config = dict(
    init_std_down=0.0,
    schedule='wsd',
    train_tokens=95340000,
)
Each number is 500 + 40 x the weight over its row's rms, rounded and kept within 0 to 999. Layers, rows and columns count from 0. Numbers have three digits each. The size before them is the row's rms in percent of the matrix's.

# layer 4 MLP down, 96x384, rms 0.213, rows 34-95, columns 192-287
099:493585485454493583489449479493462556525464462551510526510509536507444468504466470550406449497515460446550472508527512537461504484521487517506572528481495525549515488505584593514492542513517464489534482491496475499436517446489514411513542514482466488494535569468462516516608515520547535437
105:465557521502475525430494540483487557483464473514467555486483487510504552546462489596477524490387475531536505460488552537486508538477469512546477529510480467506440430514500603454534487440376440501496543394458486515576514520455555490488497505493480498574424583512570505487457441458457452506
094:499474480508536572555503527529508517587442622463404449549466465466507528455573502515518538533526544520501461493539470522446448364548531436501516524480483506470474434515413468461505475589575495494458528516514476492437421459502532523508490494508502559511457542467456516488463469511483520504
092:522509421465511444454484482540476555502544555485466527501487477424571521532506510549445493557435485499539522488525446487435461472435470504574529564542457424483533537505475471353487535438487510443530512528524576534514516501455532523519493534500460497572482600536508467508533456520515413440
102:406491489538437473520479564463462515482427558547524510549442478498412491535568524393578488503451499537511515501511508510529493541590487474520474498528518559518550541481529526585431441507481505469556473455560418467484495480501472480470512539489508486543484484441564499530505446547460479535
098:516548519418410463510419539429542423532503472513549483509512454447520465527459560464557541437465439586543520459558503499534406540497525523472457486432548557505501452565505544456549473467452511561480455503551498475540463493477513496519536464516520483499457473498496554485470522475498433555
107:512507594514495537501454509525496523516495537539447519521450535359535469476454506546529469609540534433494435458529501446484447505493528540559497538527525496428486448535540549484459519452427498486469452505468479504481429484443462517525465574533574522555524487438521512456503505570471564499
098:492441577469482489524486542484513462496521489520505459462524485499524500460495521483476531480527534500485542486467458480550512548447528585469605506472587509479478561549573581465498535492494533509446533490494510447525559509462470480486549514485432452568531478513591471482452521606520517524
117:524517573541496480580463520524525547520540490498446511575501512446416531498499475439564547506580501487476508468498523592499534517481529438514509418523471485478455465440484535515500485555461415425428461491551514532490490496469514470457516438525476531524599490494529456488546460561532517501
102:467398539476458524474487484512529479416497582482461407438472553495533428501509544525422462563563513451461550488482510546473451463529498497465587437436499547503535542462475464529475520480540500536525545492511563528527505494491495567420468493495587500534459542476543483553484520468433534595
102:502547453471548478521491473572470561486486466511542450481506517482495534502414493551522543434413488442582484514533447463472489525499563570548523530552481482560488450466505470409519486476530464534479545474449520441576460464480540536481435427544564578513516477474427437419511549483395471432
091:530487497482452564510474553453531586584457477507505568447448491557474482506501416447529466496516516525512504491527485499484476487543518479486466522492463467510506490460501496517516490447490474544511481511488498535520497530479523461507478533500538456488474484467422555438415492484507418406
105:495519480484543514502502549481469503566447468494568528420537458470507470505496495440548512451480497506513519453456475507472522533527517428464512552498487442515545541519490531457460458515508588462517498544487507398509542467565500557502526539514518548468455459481473437551475464491512479606
108:497495488455447491504509458422519533424551509546540467570516488473501496588563439515529516405505432582500475492485509528485500474452472570484573495551432554512416540552494502450487497500511476484551420448478521489454452461500516524473555486518554486557442531491510517492480448457514540473
099:520529561472424448550513496475547447541430422555504499508548527578536443434436518517474471487489458480466520484506523529442467409605485401392521551474464505539530437456421513523492441473436561555507458492488514485496468502539525486481466567437532448465491478511494458498419482455528513573
092:508532497516542517473533490518443441485627572469540443505479522483443443546473531524502523476424531491467497482438512598546465488502482540488548505514475523481478507524488482498520480450444538484464549511534493481559557508495466474467454453475541483462490557456499513471403554505496504515
101:529498520554443518442487531518537439513492445401512528473474517451574576455401545482436458547455512413473495495509457511498449509495556483510541496493465475455482491507507512548484442484470510513479436487443470495465514544436478563509501511520508484460479541572483484519489527548503467520
098:528503560447456536498469495451543463514553466458520472451541542513496491471447501476465523453492462393457552495496513499511525518514559466451464519551484472448507526443574528518463470502402554552545511434496471468550514499467474541504578475479482497492579539510537510546452498531507526527
103:505479467484493490495512469470519469496519504448583488497492528518519488469441512526484495542452476454476531455463510459473549478539474480452537507420511374519505505439560472481520532495448532549445567510531502517495473502509477535528576507579540494488506569502457525486461497480551534529
100:473452552429502592521475469551549562500493430532407508474531546471528509535532460484438523454465531462531494489529547522532551474546487502530574544467546483534497471520492508478490521543547533483492538543467574556534513517544470446486502504465503516515503480535575511529435562546574494460
096:565554478564490560618552518494519553449517546530461526549476519620490455486548527507489533531438510426518524461568455495534529504491481582509510525498469533479522574537462492589512505475521483486561492469457552523559512479514526455486419450484536480482485573478501460477458547429495595483
104:439553530425524488574506453505483551579481569443506496460503506530424503546549478523468521502476540497497469531510545554583474537521486514533522525461547531417487508472440524554509560482506534536482571492559530482500515502539461510569561521447491438486496497495518492458458616497464566525
094:484521448438462526546514471483532474487469476564503547526512479539531541470529474469494523522494526517518535484516532538530523512448508576455471608562534488544503444592441529498526492457450551552482537465501535522528537539431502398490496491480516554506472555463470425517465538519491520432
100:521507470499434468453494564544483506554497444505472453501530530423496520516501534466491517500375557484509569477523557498485520513539559472501569449477516510492488471553586506502523542480521452457484469486485540538533500482511456582503503380469484528505552471439481560489537496480456411591
104:417446501525553425552461509492494532574494496524498519493532474501498602524551449455597529540506501515479488493525515448531439555493416576520498541543447437481462519443428493534498474495508495485537499469445485515514539530535526526483453406524550502524482529552488496483518499525527500444
090:527530568508539517491467518548534539497420464592496544557502490519488465464532507553496445520458506549537503449538542470508489524645563476499463489500535532457530514503563507446428495467531533465539476488521475480530471480494517463506467588529534489479539511481587550507480548417498494517
097:462532500552491524519492493542463489529536423499554517459519474576470528451513496485552491526531527609523486538498513515499480443466449513460497418418468496483498542486438481518462467537464466479447483582499471496447507559498490508492520575515505491493494489485519466481461545504507447448
097:358475547550558522503527475465485438556510455510561608488475466464565424531514531490556532478493473497528507514503529491496459559469453542542509490404449520496448524481568485534534514507406474445519529559467540494528480496492518452473517477478551481515565562551530501422474514536496526462
100:457502448561466520466476524504572492457518496508433541554529507546475521507432447574496478510514457472508490497479545499469455468437553515525461526553479499533542492479451504590527531464553510473412515471483561523450460455462523446486427498454528512486492525538540424475450478506484490456
101:465550502495495486523436506493504468511506525551420543585440469471517400482511548499484487532527442498468484487536524519514470464546534511473557507569560611475553459440543567437511421506501470571523580530544488420504492537487452408434470519532474587476600462462520405573503475506525439444
100:469522455611545536511519516493509532573527537461509512464443460509488520582478506463517534465525463457512508474560496551464506557479558500480612529483455531540502421548401448547510516488499469534534584506494540513491506503502461507499522437543536481457497510570510483528537491470490525589
099:444502488609536470503524364580490534445582513507483409564490511424496501528424551543470485528532507455455482567535520515497459499578545518466470517527552566486495410496463503499514486521464518643512442452515506556506469460442521496537419483482432512509443440496425454491530572563463438508
096:507493478498497529452496504543519398538501425518568521479554517442488511503498489438503462486496528622550498462441491450557524532454481415513466524492582556487495497546448483544561525521464526506547410519480525488495543471449543506509569535510530505529486558513547596434464478440523493493
098:519487472554542476471504578522528510418498449496439427480452606448433551539460508505577530497481527448466472465496481497454442490467506487478512524509548489460493487552483489491554569484493511495473456438503554508482506500508460436396526481498572521479447461435534522551521449512488506465
099:503504474569375504440497543504483471483523499513526525561442504503511533509494497491529582482448547556483472504501531473485525590435516480494555477488491419511541536521508513536495467475483554513410389537515552511506518481456456542502479457521571497467519483471532534461451511524509483483
107:542521479520527577552501511475530442505536463425517510489528508477470467472471519513509476455522460399557488570556536461479516487497502586507465430480471485517530457571556510448489470485449557505415499478463453432429462490478490520458535483496442556519578539488497494533469500505463448529
088:545500499532501502491552520481562425479541485521488517472483497496568477505444480544547521430486456488533471483467535504554530532563514449551521564505458473484504456480539488431523505538541483537469488502531534485489529483456532463524457513541464506445534523508467471467460585475460476426
101:480511459501529436497469488505419478454493475450460505530534531496508521489558463508461459565491503525512447484495486505465564446483541472500480588506504492522486517514529515460433560495509521490444449525481455497450505544554393541467518522458467457577391421435558530497531561482458562513
094:488412516439495529488540490575460531493503493529461507537482454437451419477508502465484488440588413448483514508526492577514517416489515509484500500513432528483458487534466486542502456553514508417511475509503572503507561511493477447521485536540504413516541526498454487490528488470542560501
100:463425414516568511477503517540418483538461535556600474509529502518531532559507465498479555504489501564480491497477464501461498529489472562479460493479498502493566519533530488423494444509571575533551468524454497554541515510587504461485479510503527516475475557510443511448507533543468547494
101:477475573443482490452442501507530470511484497508439459510487528488530526423636513557479504478516458595493523542511552538488433563486527518524556463554491553460501484541556540476521478481481510528436505600402446473552435427466472498475539518522496479545493456442518513476503445558488480484
102:483462488437502503549485482524568536562558539509490519435503461523527493487462540432510516494544473429501528502541437553553493510501515506497581470503435549601462528484429458502470460482491458445493561476638550483473533466457514479561483482465499453430551436508451463505507466502488555510
106:447454551542489524506543468527516435508488432486485576495474490493529459490534489538509465486560475399456524455499468539472468525482527531477430540544490564500495532532529453549464408590516542598575460534409468481516522477467516506493535499491479530486487435550529474512456481547457480502
108:479517449545467522479476441446520550503572462518514588480446516440546534476528397476564490409421486491500446450500467491475487524389513493577451530543516526434485501466516526522535527521483429537479472507503476461547556513527509462471510538491510506488511577474502531493482504448580525540
097:538449386429541559541452519459504508505498508464490469486517499501541476484453482554550557507545475507500453506526491518468484524482549478507495441499516529547478569492461432462513465509504508540489515453473498460556532487549583525522485417491475494519519495580473479458484490466437475462
098:458509465540453439528528496479483537494485463516508446474485430506412448492491502545505469552462482528483521521475481445471500468562501530504513509545537548463465552512476547521479553417450531422477443468468437478445433451545507473492485517499544553500460462494488619490488518429482457562
090:487472474505486502513500543544447535512504505568473464497469518485506543491612542493519509422514480538469554527438505522475518445586529435506522541462548555496454534536480443473524480520495498509492525525495503446533515536565484521446495473511476409510521445529452453490476545478594544482
102:443501541512458466502488460560487553501537467444486503511448504489473525439537537527427486551489541477429497507478447442508460456440477459493507526474506444464425548494461540521504527501530533557486441436542473584491536515501541439507503502476543552464414543455505493543602524574542538501
101:596528492567468502505493476486489511521550550485476537493523458541442500507490453533480499519470571528488504473493531497458482494536504535514484534570455379488442504514493497523454506501482498511579471520464456515512505528416469508527505485541438557487494547468516432482485553488472468487
096:387482528557456441520531463536566427440500474548485523547542493466518400510500504476465426470535505523487488499426535514523448456461456586496462478523485481454521530526490544501511514481421478484465544581435457604461480508515549483552519524549502548499522455463428544518504527518586530557
097:496496466472517551515485475457514476547574499512501487521563536555445491481522550417548481450528471505508477528554478494555452490445519515611454538485516549491524523513495514488437509527506564518577506591492472471543516422479460551460549539488488527465512488491476566549472447592524493469
108:527483456487480505532521520436503559569450474546432412495459449541517544480472536490501494492516541472458467438531501441589376467483482485462537487461582539474534504541475605457491500444496523504527576498502525422492496487514526500418568461521553512463469485503550572488445516545494461534
093:602524541495416563450513472501509530491545540484433422513531533444451484458482541459481515478516450434511526465461521445540510495500511468510482427484487494534486562445518528501487470544529522504538510516503538499500478530493516480529476465466527490475551520542454455544552489425513522552
086:515467511431515473537512520553514538510415445474470470461469508509412499384527541523479465480480449483507560554529512423459496506597490468499512549475497492531466440536571489554516566501470459428513483515504545484540480505572454431531525477471479515505470524539539520569519475555496524478
102:539486475521532499492526483492575538482497493531483470576472475478563468498435448484501494528501513479550564526493521460489492550410468471491508455469493517552487519526563514499516508508474455534510551472550515535498473536467472479381562518470522509528451569531522514523539466508495485529
100:517410406533600534526536534520576585481453527537499465509513482530473495627592444503567541434560517557490502529501571446488446566527477463515495498545460524453498443567488508530472530517570523557486527540545548588443533513531499418514493499472477428503469495467492505575513553452527474525
109:485494580505456505557485542477481555531486490518458534524521529548573499510466549509578473586526506494519510460525495501526489483453515521451466447442547515449538505466554488449554486506495465519470513455473492547480478559477440479483489489551489497519540525495478522516525484524499511511
099:458463474482429496543462502496554485529511453514504512425541511465522546508460464483519549476552518424441510441559521520500496530517493494515489523503441535462494584483576528540491547464498466472429533484541530471504481462525409479472475530546462474520436528578452549485503413461470534453
099:505518446526494489555555464519509501516538559534515549439517486537529493489584519506435503499557528448466438455544468505524543483512520511526469533453503452515444554536463563519514513506487544519560451490507502512497427524485545471518473525498502478471452487491464478505439562496532492495
104:598502489532438486502505582503461488495481468413534472503513494516496498460481506500491494520508553521556498483537510533544494462515506518472568543429475486570455531484459465525506481473554494470515478491568445442469541496473523486504518490540444510502558487512524490458556488469463467478
106:472480477492611494487470483474449484523506467469459500491454557416464501496521486501561559584549458472469485511501492462466531552479459481525561519510490544495524517419550513466493499537495486483517450538498493511570507583502434495471514430417470490546458478491492471559472479448537531511
097:413517445500558559455508518436524534643478525474459512489508455502479465456469437515441529601488450452515467522504550538538588547515422434507443549510471538527495462472528516477487510553492449454556560535455461502544594534544528581529419520496451549460576512499518507548516510499486561489